{"n_layer": 16, "d_model": 64, "n_head": 2, "n_kv_head": 2, "head_dim": 32, "d_mlp": 128, "vocab_size": 7638, "activation": "reglu", "norm": "rmsnorm", "norm_place": "peri", "norm_eps": 1e-05, "positions": "rope", "rope_base": 10000.0, "rope_fraction": 1.0, "qk_norm": true, "attn_scale": 0.177, "bias": "all", "tie_embeddings": true, "parallel_block": false, "extras": ["value embeddings"], "init": "normal", "init_std_qkv": 0.12, "init_std_o": 0.12, "init_std_up": 0.12, "init_std_down": 0.085, "init_mimetic": 0.7, "optimizer": "cautious_adamw", "lr": 0.00309, "lr_mult_up": 1.16, "beta1": 0.95, "beta2": 0.99, "lr_head": 0.0137, "warmup_steps": 244, "schedule": "wsd", "decay_fraction": 1.0, "decay_shape": "linear", "final_lr_fraction": 0.0, "batch_tokens": 16384, "seq_len": 512, "doc_mask": true, "train_tokens": 102700000, "steps": 6269, "dataset": "wikipedia_en"}
Each number is 500 + 50 x the weight over the matrix's rms, rounded and kept within 0 to 999. Layers, rows and columns count from 0. Numbers have three digits each.

# q: layer 13 attention query, 64x64, rms 0.148, rows 0-63, columns 0-63
# k: layer 13 attention key, 64x64, rms 0.145, rows 0-63, columns 0-63
# v: layer 13 attention value, 64x64, rms 0.143, rows 0-35, columns 0-63
# o: layer 13 attention output (transposed), 64x64, rms 0.141, rows 0-35, columns 0-63
q0:547444465506445481552509552524460496547512560545548433499536518504518492503504475527534484475500487565450519503525496524578477525521460471571523526477458475488483501505513485482435471468517529
k0:587418415436413521531453540480476511512492544562543468534524459413547493575458507530553474505536458519509493520521437457540510540536419454543514520498496493463437566522533463433504545431474476
q1:503480485501381459495487576522419511463450546437507420524560497512505504506521502462543406502502489456523507502506489407479491453533487525507557582463562477475526440591512501473530501415442466
k1:465468402445465492533547587552479462570480611565566417565486433445505474542452526439573475505508431494473605434422398448588502505555412401638543477454514516446360518539518495488587532430446558
q2:534545508536548445454462467400518463492540414498485614515476579629494574540436467620516546558508493520484476456567493525500520523473501435475464468525445518543441506529482615526497521444534486
k2:472523535574583476460475449473503493480503434477409555379460534568478525392472585606508588592521555484413570449508509496483529492425528521492437494471467519491479460525423557528479506484464492
q3:488517523398527510565590561529494447544505535582436493509484451453504446570414543512568451488500458434513528483438444534535501442538447411593569524533513446408447480530517457496507523492447609
k3:489493475438443510566534546490442465581501565551508448593507419442519525495498457484540424480519526414491484472414460429560498442534473465606564478454477466490409515558531476494552446443478535
q4:496563537553512515497457442435467506514469390460563451511550507518504549439559533502454616443532559545554487468603534551491559555433580546419444482508508530565508519505498546508468476513506475
k4:473465552535513473484472454486501523459462447484501473465532523543444552469518540504493591509522523512536509461544504559458591548473601519425448441551502460517475493535494529441479463530502491
q5:502562497598489449518359483448560500524529453485549425509534512563502531405518503467406611486501520556584382493561546472454579537424590581438459420516460540598513541535504499489439460511515456
k5:471545469512547368512404483461566480515552445487515466473528615487459573467558519398447596472511526503538467470543460531499507547483545525369457477493471510519522441503399542495483534487494511
q6:526525591544483451427502457542454486488542467446546530560545531546458464565437505522522461499522426457530562513554493538566476514506506477482485488474503521510419494479507507512565516435497491
k6:480560508549532472482448484425526432484466487442462547459485467522500533480548491550441575533512507506500525477622468483486490517473505511495528483410444566516457481536518550535499455436543485
q7:492437485472461442527503480478522604498469533502506518443478437503583521529496453512485488477488474528447437569496556393493474581576451475523492560474466452480484494476503448486497526453481525
k7:566476565474547498489523493545444499527513541476537486508522438496541456548533555506501493473511508524455491493504520464542481485484517378601569560492464379485503484482521409511535516506530538
q8:466442466416491416463447452506439556500486494486537413504597501525484530530537494508448431433537518485448471554562502522511561451449490521578526494522470467492545506565485489465508505505482491
k8:473509585462475540474388501473580525486463485567546424496516485552536526473514495576441526469534579513444410460565513499459506493458495527538529479480448450507495587538538542504493526546476515
q9:413396521453518615487499531558496575502576563464475472604426365436374480525397418488552432580397510440449529416463507659502418518503546464640514520395520581596444567543590517406607505457462508
k9:531494530496482555453460548426521514496441473512493509514410545482489482501460462530502522509503506532476495459550521536525502496452543491544523501512491505497524530489506525489531477508523515
q10:481516487518424507508428526495518432458487555532528518461467521504619585525480430452515497491512477551469528487435477467504519502500425490507503526486450510526504476524462509589467573549481494
k10:596449475526463508565552541584520380496468537555500537484557507555572563473559591493612457531449445508549549552494461562492507490486441537489570434493490438563551432465447561485470595502513583
q11:439455537495532415518459547508471523461539529503487501458463502533569541404521535554506455502505490500476503473497541472486495559446452520492463529540518526500485475493540435471505408505532560
k11:510537506510543494480511510535530536515494517496503472456535482461407512519563475475476493499507538495493467538497448533486513435502459587521448528553519528481518500519522457528512522485510540
q12:439523579479482538529490540560433464474434501489504435510516453471504534511445539513503484475538558404496509494434617505506432526504550543574575561431450533491519487515454429533560521484481520
k12:466454561473479582512518504531470487490490530491522471520533421469453444572480497467589473456459510514474534497524507504538525525514498458553544588494512546503442477474466465457578518508413504
q13:527460528576485490451459457483491511473593495517459528513499520515433478470541574458463530579416458535544518488552511521495510625496532540449470487519563548548499512391527502457447476500466481
k13:485544419514475456527503554478520462577493567453460591431457572479494518535521528530489518553445577503523525521496477571495542516496523460452554459441409454509541506526443589471472477442628508
q14:401463498515477484527487467410575529522478528568487506478492543549467585468570476474553534517437499469615415515500476529495518555559525501441540503580571559430493553464612485426491563518499476
k14:534506408477499522469569454481484519496429542511552517458484504538544462452581486525461534469466541535556506404486557514490506514438502481533475519524534520523483508532539515492548406588526436
q15:497506498619414462388549537467413559480481464506505498513504567503518479502530574496532474505569491504496474547535432469521532490464593500457556497494470532502494558586474443490540502473495604
k15:482444464502480413473488489421538531485490523484459471489479417436512546520502494527488512440474489501465481494442524528520497542494500511497443492465494501567508530574532482510515485506476502
q16:532512558488505482403456542459551543522498425438485483430523559558415559451472459506495586478507580551567493455549487494497504519471526519460471502491448539553528540469473571523476528584518482
k16:534512582513542497487529439460562483445468473473477567425479494558476506511485539548499500522523471493474465507542524544484544518471551504446486503536463462562521425497423509542500574574540518
q17:563473505590407423448400451422522524525432492439540478453576586593446567420568476528447550500481536657553455462558538483450483532439581589445441525490401505592540490477532548512396410544558385
k17:539500579559493465467486458538553497493513484464489494444494502551495531448493494509508533527502487566495480520528480516474522543458568476462446449482392536465426462507470585564524510532559474
q18:566543491511520504469482483503518540419524436430520530496559494483480465513429578580492573518478487446516468469504551551464558483477519498477480461617533490489486502447513512514553533523462502
k18:487550489573526543542516509488498477412519442434426522457476556449483529494469595534435548544502529485572461508544545520448493458465593569418523510583531476497594458465546482493440432485496536
q19:494425495462466474515571603526434414616503536558483529540449451454517532494474538448601441548457461445436557462450456433567511485558415432562557536511547512490458511551433538468509505409472556
k19:497502487544476518534551603480505514558513485566491452493474476470537539513449475492549466482458467566515554441415488440576511491550415473617507492443516519452468565494486519554494499446531514
q20:484429483407526607571545565536491473517563529531498516474447482499480472498446497501546491525486455468464552467410478470575519483588386483554464427514532488475527515449477540498566570467416589
k20:517414435372395461599512599592491394589482633491505488533430383525506528538440483495638381510526434460500582467389488427576504433570395397528555504494511510479451499528440604467573468420469560
q21:415474522423540535526571610474482491533504521553465540545392446526522469542493468496568522519444463500511555443442426424523473479549441445599524471536559549483383571450442554511517546481435545
k21:498448403436488527529636591533378489528497566535463507524444428402505476586447479436556411518424441526557640510392456417617414525590458466661514505485553567400462530508480538474598528419493522
q22:545523534580482411457470397393483457463479399435577493507525530532550562407597517558412576505581505497503451532624568566477521502446605591440461491502472509539563440433482492507460417491519384
k22:472583574587570387469373410443573530470448301410491503414584661616389537454547565630462587495543585543501448491655515591425552504402687572387468436500402518557511530544532512465375424548525433
q23:579545565567531536555398444469561594488492469447577501453580586571474567422570467566401567486506548621586365591597636471443511495450635634440430516538452402527575563471568482578360416499555453
k23:577637585507551448504389306432532628507480347379520537431597650575430572394584543524403632437557628577496468557675543637355597570364698627391498460587438527575496514478485453544452489689514447
q24:486525565591482393495460349444517541538526416459475462431620593555402521420604520582389544513568542556531412540611494544466581571393581581390501467546432483526538526470557478502404437568503456
k24:578597565594538443516320350374577544471442387465479536387495568603461557445596547633400696473543724555580436452581486600369604540355654560303480460537355447584471486498459507535341442668516470
q25:512558495452534426441437463434472486515490421483438478514565594495450511503568516522432443466524532525533394623634511555456458418442497493464537539488435517485553424498465560512543388502548509
k25:486546608522536500408479417500515467515511478559499509503536588539487498489494474554507548499514540502530513527516530585509470514509541520474523451525425523541509479459438448496487501551515517
q26:512489482516552480457566539497570461544557473512432609472486479595464472489501487498529476547454469521476535439485461488551498554565449476492534514559504404479532507484490552567469486498476448
k26:466533504580473478475478455434480543554553409446493525449516544565511509473544486578433533559508537500456447502525506513511472544485508553452435515490512554502560568472503477521446458549507388
q27:534555507516512490538479425501482463470483507490514506541563450517485436485483520481545554525534483545503514466541461511553523538555424445508470469575572526495468485486515474491429493513515463
k27:521472495516536489527493500493447513478558533524486508521473476506473501489463492476474454532472488480462492473497457487579470542530523445532475517550500421516502443539576507500455405453523489
q28:538543503451492537479519497467513508585547448509505546515497529488494514528528419497540496484518471496543506530536541541474511479498499487478448440499495481465458458562521576516509469498467520
k28:463518473527558541429512457522557535471510459503527523502531485493494497467555461512510602497474478541508505456497523455458510527438490565527394416498474498461489535464449536496452450522527493
q29:499501523519470528472444475537490472485439494552527438499518469561534496500472457483521467475510440543536517544521486509470506480503538542473493496464493581446590463480436494493428552447477476
k29:387479456472561500512533551495468472495509545503499526446481571518453467484548498533530493472517521525464506533534482527466515565442430441544468471462488377561477498563459506462583503534502471
q30:497481335417425591479519540505560454459481546539490447491461452417582519576475507310682526502440495436591593411369414496493492472580543407563516588535630654425453540581572411310530601476418450
k30:467532487484511452456464436542490522504571511534509425511494537524564507479448453446457492464490503463441498550443547467462440504517510516510422510450488506504523552507549558493497469450500459
q31:468533489424453591548629558424439487491557551466457427590456434338521459556567466345541524532433544419516481506422490507481425430500557405530550581478554649522362505530562487381525560437500448
k31:461508545478440467510564527584483561482484505585514465549534481466546500560510491496480466471477515537442502528558537514521378403568488537510521481520508428502477432546523449516510554555512569
v0:630474464553564452439447502572454612568568437408463499433388489508483410401557508532574508526468503578574486533458480526543513558496506538471454696480537690489461476467429488557485458594622418
o0:539578544537471489545496456551480501434496519489542504516527478497563572584473481475452521485503460522456542465531520522624498459488473414567519467498500590460523449534502475405504432516486526
v1:463492624565512440519524518529542469472544516537489539530569518507571439490484534530484481530537486491513500481470563520511584319492514478518514498496405441452547551555547520507459421547505526
o1:499540507471461500491453610599433526520499446518463501520416537458503550525457489477546477459569524570527537435431499448590441538492499549534537434556554556564497499520483417541493551543428573
v2:437479619462381494558500484541517583481454470606553470579508574439542450532535574513480510444507498556550438409500502504517517525564522482506491453596529639502436492539496513494496583510418570
o2:468458513524564580424546483610503501544480581468478561450481468514508523559488524508522581551477466555496492486473484510472538527470472481448491538563533500480588485453487519583530527549455573
v3:462465540451446354581495458530490506508386523579563508543536452521543536613496523586570537437534504527383481501493472429415506398503538476510521347530470391454564610544495538474561615469452466
o3:443482430524514561506502546494509478506489423478468426500559456581432410532537460398570448589473574509561462465474470511485472518527506551454476480528502525546418520549506440519398532520438522
v4:499569491392421484582566507413460404515493507489491568515443435497474528497624573522430457520586525524513428464520554497444374500448364457431562484575505377516451511497427495443418711592449526
o4:389506392584540532497395483445466388664474405460569454531493528437523458551530483440481538484457451472575546463521508499490542476535578490431402515486567559466481464564448479513499495470460433
v5:541499544454509616518578523427489480492509427584464510479463491473465518445463436508440508498541536501584461608470401529539380484547491456537465537441422566545467368607569525509433437471505547
o5:514475468495355505456374548440466603408502523521516526472410481428567521548492572504491457503520556593472519522510603457478494483537514452473463511424529542521492499584467473461532507550514500
v6:480515458587492456494386575584465611466393504537492468424502362489554539403544568551580505541508498432478567437463390443449571504421470540438433529625514462594486517532522422503491481550444463
o6:517567468482530549491546477502515523526511468556483542532486456587531519495460532465542503483435532596492512528492573504575464440564473482546530440558486521454440482586544533486534456552424499
v7:466490610467526485464457431473476525563537526524552446557528508502551533475471529522510479508387511527506455488429439552492464506580490536487506448383421661447375480471516554538436522427594515
o7:552467533504451486607442600556550537472457571501461470420528486562480513486478449502528516440477436427462486580479494487513531511477531520443460538498463486509584594390530514506380522508469481
v8:548564519489611462516426474515519462496530446373513496491470500587504515420495462591433485523495529560385403537509499502480581370492521528488555458471487442547618512472504583537503556501542472
o8:504401513590449510663559478510518513505486541411539481546543419485415449458499525492524495477497460495543459519506469438494454540619574476485483434501429497506394491556443439519450532450492562
v9:459436509436562437518482483474472530381461537564501472494546496421489588512515492530578456504555464538552542624494370514483433591476433497475493426585630501512456456411590404439490602497456522
o9:515482473483540560523478553471530587493507465488476486458403512492535453501574588515486535510420475489452391492537522488519486542438455502600513440453486487523524478483505500407584499553477494
v10:546471495449457509488448546490383545493485530530504513427472525407397463627459480466520357416491527390386523583421482474503440506437453487502538612588659422406593515501524370401547575507548461
o10:428579511486519492440529480514458481538523421432445553526404561491521455549486564507506542502530476400605478490555446526479487560430540526488533405518507520484562515396473493469510561486553502
v11:574441510641526426450523462522579522584511429543573536519546490565513555533369552453468516556485518445477413488427607475532639611589542538454516555444593473472643436424507506526427559515524465
o11:562473536438570528544467520466505523499528631519515508504512476502387611448531501531533457496486454399558576530479499463543466464522534513527466508527435497407526454506468476490544455554480497
v12:466486446386439439552465468383481530583503413595431579504419471521485576520542544438394549505542528420448434501528490501468371511538476546474481607550495571533514430451493446429481622503451506
o12:505572521508443526474481570527428569394515529437492506619450417478551467494515435456496457508505587523553534543595512533532593512576508474428431514480558486468481512534501576525441448511436544
v13:529493558579452436580515536501483488514523466574482484462443515549567397403445454513477474520470488467612486573403436561537412353672554484531505552467379604509481366594539488504535545450602504
o13:506509593488482548496462649587504549459468515512535553514401489517516539504411473554478418494561478501521412596492588450412508535459519550442405419408506480497501516507471558444417416423514561
v14:479457487400483513474531406437468540526509540510371435533446450484506429465558441416463424490401552495441418529546508561483443471486451552540587623577590636521370455419474490450481589440518475
o14:607497444503407506397491483516498540421499542483539512531562529542473520513534498463552512527492439505470474570573443615465515591398580420415419564496448551481585479457515516503508570428485471
v15:459470472420535440513558474451524408503562554539504519476605520506414482685563544476466504483528495540495548627451471447589409494433468531519439410396516532510635547496591560545547448554518585
o15:383434603446512533452536520431446497437449506480391509453511585412481500543437446548471438465534551547564472355484469464458562535542438482483473510459547402511473503512473445475470585516587440
v16:533511473543522557535487501512568523398475377503524534418546439544485589378614466668488486491450427525507539446530391536430444436470429470543535515456494480524376505539589513566507439512486482
o16:513435480485479491524463516515532534534523421498495443541506476531569467457502508425545456460516518558461445545506532428458407502549522487568554466450462466559520532545506479463562456505423525
v17:496471542424481462484547466463482638436478453510447422483520570453482474447474617514412477451495548558471452498546474474456456526438475474461461530578607516368416523482434491540471538466452539
o17:559414508568463543433434443591511497525471441487451586514510448516435493516483499504539500504596409557475502427511502483584505527625541492493475490512528528469517502458550485528423519538406518
v18:438480535606542489614435516421566405519519505603512483449553514562590682500414516494494536556592499424381479552510533422498571637534528436554509405504391474523597511522473515508438473455421530
o18:498529588489567486587503536470625545525556555502573478557486546501500531442523453464477534424541500462481604516416555508499446461508470540469509577507559498461408547439573417471468551562490516
v19:440478563584517412557431501488417438584577492440527474513408469559513558484392585576438371511505489489323544402430501521472569534504461562461501420462430373496657459425465471558573576513473498
o19:513541534451552480515434510495468516528562492466433540460521467477519485486514461524496575462546440463528424487539560494540433578605541482513488484463564469498445511559571470482498530497464528
v20:438546507432428393454571455607568434533487483494511532506450455498578450406613531505573534497505452570542470471551529484521428416489480506450568529512376643458374527558427472470454525475543532
o20:440423487622435551605496540582476449491454605517490433575498525486507479572472435470494548508529471638501517466493525486489547542471445540432443438526581556617495608587576586574433552516450474
v21:570507500540625487488514489645417649518536546466477451482419585489500465439424486524587390490436476512452569467494456499439502513459496522515526462466539502498495575495465558469497529473440495
o21:530441498465469530541436453523516454553505403492560485490513441610524401543519575522513495565577443455543458586527487525455485590369507465510567429474441483483508525458476464461556496527607510
v22:448514558490483499510454597428482480469472546558468512463501513468514546552567471505572461491438488458493547478471409493493454493446475497506514583579492534505408534550504454421522501530420540
o22:536458437426467531444557531460571596430500443564516477499441462448538432455471495468480554476526533562394446500624484477475525490527429495481433359528565535552461509460452508456539496561530427
v23:475478565468473519535461464447431429515519520506462536547535472429491411532472572443489444495470581444452456543486519514492526478569534500513474462469522634494498529413470485513474514493483509
o23:518513493541515467456487474547576553503454489502486533410469551443373488509417508480569425457516485564533459512544446592498432490515562478495444513558439492533484546454531533509405545450420535
v24:462470584501537428565515526377448561573482488543481488553507501484547621571362545484492523492578564475491535404490380549452554608461482542565445457496523417512559389478568524494529508493384529
o24:516576430418514547452467484489533527445478488536464574522470427522528465465522480511527453471502581462480465495499547446531443450579492488458456483572525472487498488564495551492486494563420438
v25:444602526590367564530510498493435525504578498607498472509428445550550485426540484469484557398574545517447430377558618518523586451551495485557558462643421410557452476509432581529529484596503433
o25:544569501506473459387512538510533427584445499506549519530531437447548477503482475496492557386553507542503574511427529464447504480557507524448496545527582511427494458527506453535520473561444546
v26:481514555454561553521466552426475490457598473491611383525504601537523449369476525579518515444566415536506498500456439486541477482494506404534433389492466618403472532421480497555443322598519525
o26:476384508495517457528464431570558439476531458486587555399458468465503489551494515535527464494486541533439468440543562527537526473475451506513482511531496487570515459548574506450494553477505516
v27:589537340536461586414559554628516512485548492405465550459477452502435388364506469533512512536374463560632495386546458546483521459478615495523479560481435466429528472555485456521569307629560489
o27:552485481538525452499489561423423405544423515489555511540540581554516470467494552514464570526530456512432519477445491423501490398555482433566507391449531484571478462522431528510545513532586550
v28:418383560452623355483509569601433637431412504548383544432577665511460512582520631467591454533453503533513538551481456515400486632460477545455472631568577430463655385516500388496512497497464535
o28:558506559435472557521439480547547505543601464519472483551501528500476553490383426565480530540460468530451493478571558487645534492517450422526513464506501531482389455485526421434559550566479535
v29:578516546477402465471517524595504621511451426455489464569502476531398426593476677463481541623407506421573489414505507556466543597557526523430475572521596580415528453544499391486550428528494465
o29:491523474529532543547419449425549450474527577507475553531512458527483489416446498465483543514550455569546554520549465555521441504530465436539487475464529458469456503525431518500494472478442530
v30:610456444488585513507509519449527476509446418429463476470421471491562612462502467490477501465514535515448476477522609498482537420484549488475585525528480444512493566478343450515473572583469510
o30:499605469570511488511552488515497374498548471433606482552479446488473463477589457470461508449478439431525469589524537499470551490510437523501524515449469539515427417501534383572527503503463384
v31:496534492584389502429443488544476494465467510568542448517505590533576397481492329471513459470528503476514539592457522533512619453577547508614555425460494487565453336620507534431424599483527526
o31:519510541463461479443570507558549527447462458494535493499547500510487500516527525561464462505566581393509592583588515444414420491498504498439510557461524500500529556446441551425597471506489486
q32:534564481541498511431471572438479491575517495511528450538481548500472490432552438492504509446485502571479452512517514529521469457556433530529492491460455546507491535490522532526442484531576484
k32:513423494441527541561460558450483577512516563525585510521522551445444495541428482456499457504499485481452464480480463496513478516526454515536549530522515475480465561515509528495542514473489559
q33:568489488588428437497519488495443474483446547511593426573525451499553492484559480505482400455561419505377499516425515459446509369552441573611491525414498500521529532523550535510434445482559563
k33:507455509466428503495482588479395472506486633542529468532472600395444493553441519457529483523500458451486492517467441454478474521566452478554492566503558582451441459486531504415465519415461558
q34:519519491544417576444415527409558552486437495522495556492516566541481484454541490525430553524500548625523508530551521537441550501479493500436477507467419525612540489515474481542404393502539427
k34:484506501456533554556472465557513538524571481448502569484410445568522500499437515577495528488494495356481472481511480511511482568467534522534453478563469566462455598515484500475529524545467528
q35:515521521514431451433572477476463516459501552584572408511452560431534554536512502536501388521561458451459533500527519442534522497482493524539498567342371509539504576564469539489512568462515453
k35:538512427519477605431548545575512472517516417530487503557469460461559530506512490514467466577446509462516500522553463422501510511529420533582494531452474491466515537507558527499437517466493490
q36:550462453417475582575505519599514451459496460439514488548445391465490478531468579471638557494501565456527485472472505540499503436540450514517538503555590492479465502558496504493559561559468540
k36:491459455497470502545501599448410473443465564489472465557453552424457538599453472447631516475551528465460508499432421562522451432590466476567534504496506532488441455477625512448416417373476532
q37:511465492560449506410494525490528485506501492474447463451540406500492525453510490444447588433539543555473481509555503507533495466468574505541503428607547464448553429547547469534489477457506530
k37:460566499491503468495478469560437466522483564502559550531504561460457530434488519480528511522571439525501462520471509603499558550509472525477560436479483475553509455540464528532472498562424607
q38:478573487513513553518411524468506541479512489604446563504542527530384474482535490491505576469552530551561570517449472466495505540471558408405461444522501447561531488552470457493469493471502449
k38:529567506471527540543374394418553528470470480482539443496571481557458557489570560491505539513502585565481440502558519588412511492380532550481536519500472422480535424522418520493377456542487570
q39:540467420390470534560636548543484459426450609611512549535453478455639462546317459524630412539368456473443523643405474537541460507539403412505589492478498455461494555553396459454560641468489522
k39:474483524504487473458529461545493497542549548505499455442486428486466517569502474524527504482468520543473570473498507463583439498514494463625500505495557535446502502546501504507537550527519487
q40:543554517605521431479340468419563542457441538416625495471489515554572598395534590549488550513568530512446476479596546551494504484386571565480407497484412510553514476580493538543386447520498457
k40:560662671523522394477343389504532535328531401564582454506685555584546544414492526598375529456600544568362377491612583651424597512370583553410441484514398489556570530522416443556442540605505560
q41:536443440500542546463477510490481525456488483523510487594544567486437435548556543485459522477489518446524557409579501528483513511466508442434524463525544478446536395467526474495590479528510497
k41:436524469564471527532516472464489531549489492462490521453415500559570455513582562544515536547524483551540595473449517490482504464522553430473469529458486575493538548536537604547549513493518533
q42:541506472519485516510530568485429550577515525510514505556551546405423504492510546482530475501548571507466492506535479572412535504462557550508616486565523513474461501500488466469509558556534498
k42:555525449615588602502528505493578510491513444496478545467529404516526594516601464601479508503432457551646567501490539461452503556512612528489443489564466598493581544394566469478391511555541339
q43:547435518484469533505478482496550590528550541463543454513557473414487468485538472466484571401501547423563469419560529492480500531407500483475430488551559543535550465573505445485527517530529436
k43:511560530454437434494525485493448541510487503587606482489515523464429534606558469478469529524530511450505612450487454556459602457419593505449443416455498626511503531556487623414535550503471442
q44:598506440475525457545494486513539500508486455479438578512563514600582476510503548510558455488478422504466478482526503522511480478499501480527435483516504402506496452543465594514480480475557566
k44:472545543469461446478440460467493577533487469426522400459545508522466562450463571496532579499547549463475496541533561563447556522535491563517610522549454503517547509443570485525564432557446478
q45:523501464471521435386484537518472561510472477490460565521506539466493543489488544520445514516463531425478490428573501479483476521491528543481487495599492511449458545441516500490492474565422515
k45:470592504584520430441517482419545545475553415519491496448500520572506510409509508549432463540485459456521449423510599459406497452444546536499481517472463513499535477348501528623473496537511502
q46:638475565573575532584509446576565481369527504457614429462532486395543507499551496426484558467511524448548446594551478514509364521495520586520490535551544530518506457474474474529481546504502513
k46:470464622466512404487469453477475533493521496461555451467551476520444524444506507454636479430554484546406459506460472505517534451531544542486481530510447444532493501482482419508451501499383566
q47:488443408409467490510449504564538521531528439511495504512499482604549471481476466557483567544465506543495481437565449444458461560477452513407464464574492549477470473465507487446540532539509539
k47:390449551567464524451417471511486513639524546499499484568469502498394564421529556463524572481540511444482494464435498551504590550389447478495476477525535554482493591619565591485468481381530590
q48:517540511425522603472417473533593495501562421497421535458514497475437477456508508464502571468470570442582521543496486571499466539504544514409507457512523551468511444445502471471593496553510403
k48:495580509512532513491498521567538575560561420448525554437482411561539526467468482620424554505459502502484471448481546474477525505471530496501482482552401465516450575550437549566490481519573521
q49:523549481491453563461462499433587453512506463499462562491526534520466514436526424502507551462506544556494504530511524574447465465558534499505484464517479543529518465476507531514456442539546434
k49:543552564478499531552478528527498566532495462578511546497502471582476469503503566514479479519412473451405461438477507479447547524418496523512481540546468461522444602545394490540621558522460565
q50:527520511505562596456410437482561541506548442523436531398570419457463456460498518505472568497506570446559518457493502505534537512445584473467504451521583520485599439473529462478570511482527474
k50:536511528531583416493497403534527444438435439537462508485568480560568494463543517532480547454533566523497525498530584509453546484474573482386510511457495362518496484465513440580432526556583387
q51:514551554538500481486450461464568443458517385466491531481541552524451502424566474538466454524497488472507457513512524497374520479437614577507496511437444461627601428476488503537433484493484464
k51:605517487425541461525523525469551585549478461506517503492443506452520442529482509572441570453501518468526486485510456387456465471510491501447523467556527482501473507509455446538591615597504459
q52:548443491468481497533562495609374472455461528440493392575440461493431456527531560482529422489477451494516447467534530471527476489541514523531542548505591533481555534482528434455552523525450579
k52:459415451529455580449531593483526498504489571530508453528517521425518493518456447468484487518462485611470423577466487482491456433541416468608488524420461466495485484449591586436487395419525497
q53:513413463362496643486538565580508451543524562549440542551497458417516424568462477467618495530438442453422548459488403493581429525547376395527563475444539559437465517546461539401566523475497445
k53:456546479527470460489488544513414484554499490543481481456482588487477569497460523546511512560488367488541550444563452418568465549499422543554447584461437498457496528460533496472429502378499460
q54:442461446518505532464459531496502495541546493493531504465431484477435448527484529411538484505475462545532537477436443474570447506546501578481502513551554500433463494545571498391514461469493494
k54:383445474516506492436496604496506499523531542502408438474449409386424373448449410462462465578465441542531551522399415404567405538561393459609485471473466577421455547424547573446541415412522399
q55:554539499618515409439427530538473550465491456506496521561557568540501527431478449476431505532600450546535417486491575501535574502494488517427441495534470431619508484518613503550447467501493500
k55:478559550526566389509439422434534470423432474517504475438653557523535445462601537566479466487475575525484466518583562600466543519341493427484472473584477468497615502436469493559495514585535493
q56:540539513530504479582490368459559538501577396476567534425558575569522512499518435528499494497547522485501447545485536533414525551504577520448425451554418453562500541520509447528468581520497432
k56:513520503485567572571438488547529523494530478583554508584565531485457481498528527475537553474506528503397439477559499607400538484398528496442471465561511433550464483499463537487505535538431572
q57:550456572485515514482442446530496597557507414452471508454532519492442554493611436415416572538544529439618524423504530479521456474493533570534436498627515555436525483389430389486509487541511439
k57:524552491425504504502469477508558422486501543591524544472591608549447530464492540456534500500456504526601461486510510523483507551427544517435443556481414447453433481373426489538393511497511383
q58:599464475564514526501490521462464563547510524519488480474582552530505483533590578430485642530499530534525548491596474553486536499419550439438460500536558548492539462477462463473554507474534480
k58:448478439520529503522509523559597489483539493467511528484472353607492511464473515578509527548470443574499500457522539473527499534517541471411540476456423514512469539506480538508441463510550414
q59:577529502635666426436391477530439492513405456465549558517517492661536517487514615590570720562498478610535486420625540503488622542407485470476399528552527532548525417500466523578439454532482512
k59:528447455535482555569455479511499478473535537408517507489442513512505494442355561502514454466531434516436463465513441486534487485509345448508544511545384531487467442527552539460514474528470549
q60:486454463533509484526465452486574461383520543475482465594558478510556604472518509501501390483522529435386441496476519593406535520433574520597552494469518428568460488467464486528422485442460465
k60:570535488496525450538460500475475421503546479465518444585562577506469552492545518476488598503530487484560536514508434540517528452492514506497549512560507429530513559477491523509479524530576478
q61:498550508450532487558462446647533554463553552574584483522540480484487586469553586491443526490564522510473463503537438439437429558533505549507451525507495473509464555509461525486489563517496479
k61:482492476494463561495457514580448602512545380475556400523586537476406514426536522465506487483536542654508508509429481471480501554463574517488399478520597558478489487521533554494474449548443477
q62:390491523458451540522575508454530441507527534525449446453460404385458451496522457443514391491486510574442512619389400480535418486588387504523541434457437517467468597478577490508511585428477559
k62:457512453498542475398463565435422511520509465480564428422613506506434428489497525500511482447516458512418466601492464493472515438506527448478499462490514471498456535472487504567417481469522495
q63:351493471388463472389488548613557602619374503458373547453439428535315451439451558544525591539442547619573458411595512476424479490455490542491451603530472436490513427546431497446448344512544418
k63:485555532531583458562418470445409526566492472472513539505551464514446526471476484477452453510509431494522488461456457525521500543389459446480466442530439372485515570554491515430492446530513514
v32:450529506478530456431509499527547513491519458602508533482465496485437453384390495455469517585487474475563471490494514452460470441474541480486498432463468535436492458470522514519438454485434459
o32:458448513574511455448502531568528634446498445520503486524539457564475516486625533446472441497449556489581569442509530470567468491528360475528438430436464411445449485556477465532494494497460564
v33:606487520515504503489507466515512516534514486507559516550482532518514510543540495512519468495453506426550480476384516495497556523498467475527471480472519495458514530456452552490521518512506427
o33:485521514525435533541531529517551438618450474516519496420442437505489491631555488522530487463612480543538502525403409588639514424472550429468435406473577470496470443561415439509510512469484438
v34:531445575469522503502497485489488547469473504516483460430456477457476475510562533472546478523505538478501479457518517529534482526459546515519542518528615536448418519481446534499537623517499501
o34:530514462538420448568572559408458495478400502569428585477491532442460545397523463543507548485511566488430477521495453552515537542542467547559504425504539494453512575503504548463547421529553537
v35:465497463532563517485478464503562498472509459534542526457450476526507555436512514540487526530477485504431499512454428466503564589439491536507446490498416518493576538567459544511458555503526544
o35:562535476581476466531500499453513436510624474467537549567424549483439608491599544587520330579546463499429511521409447532542511576557520576546505526478544579501510468507468575416497551560436530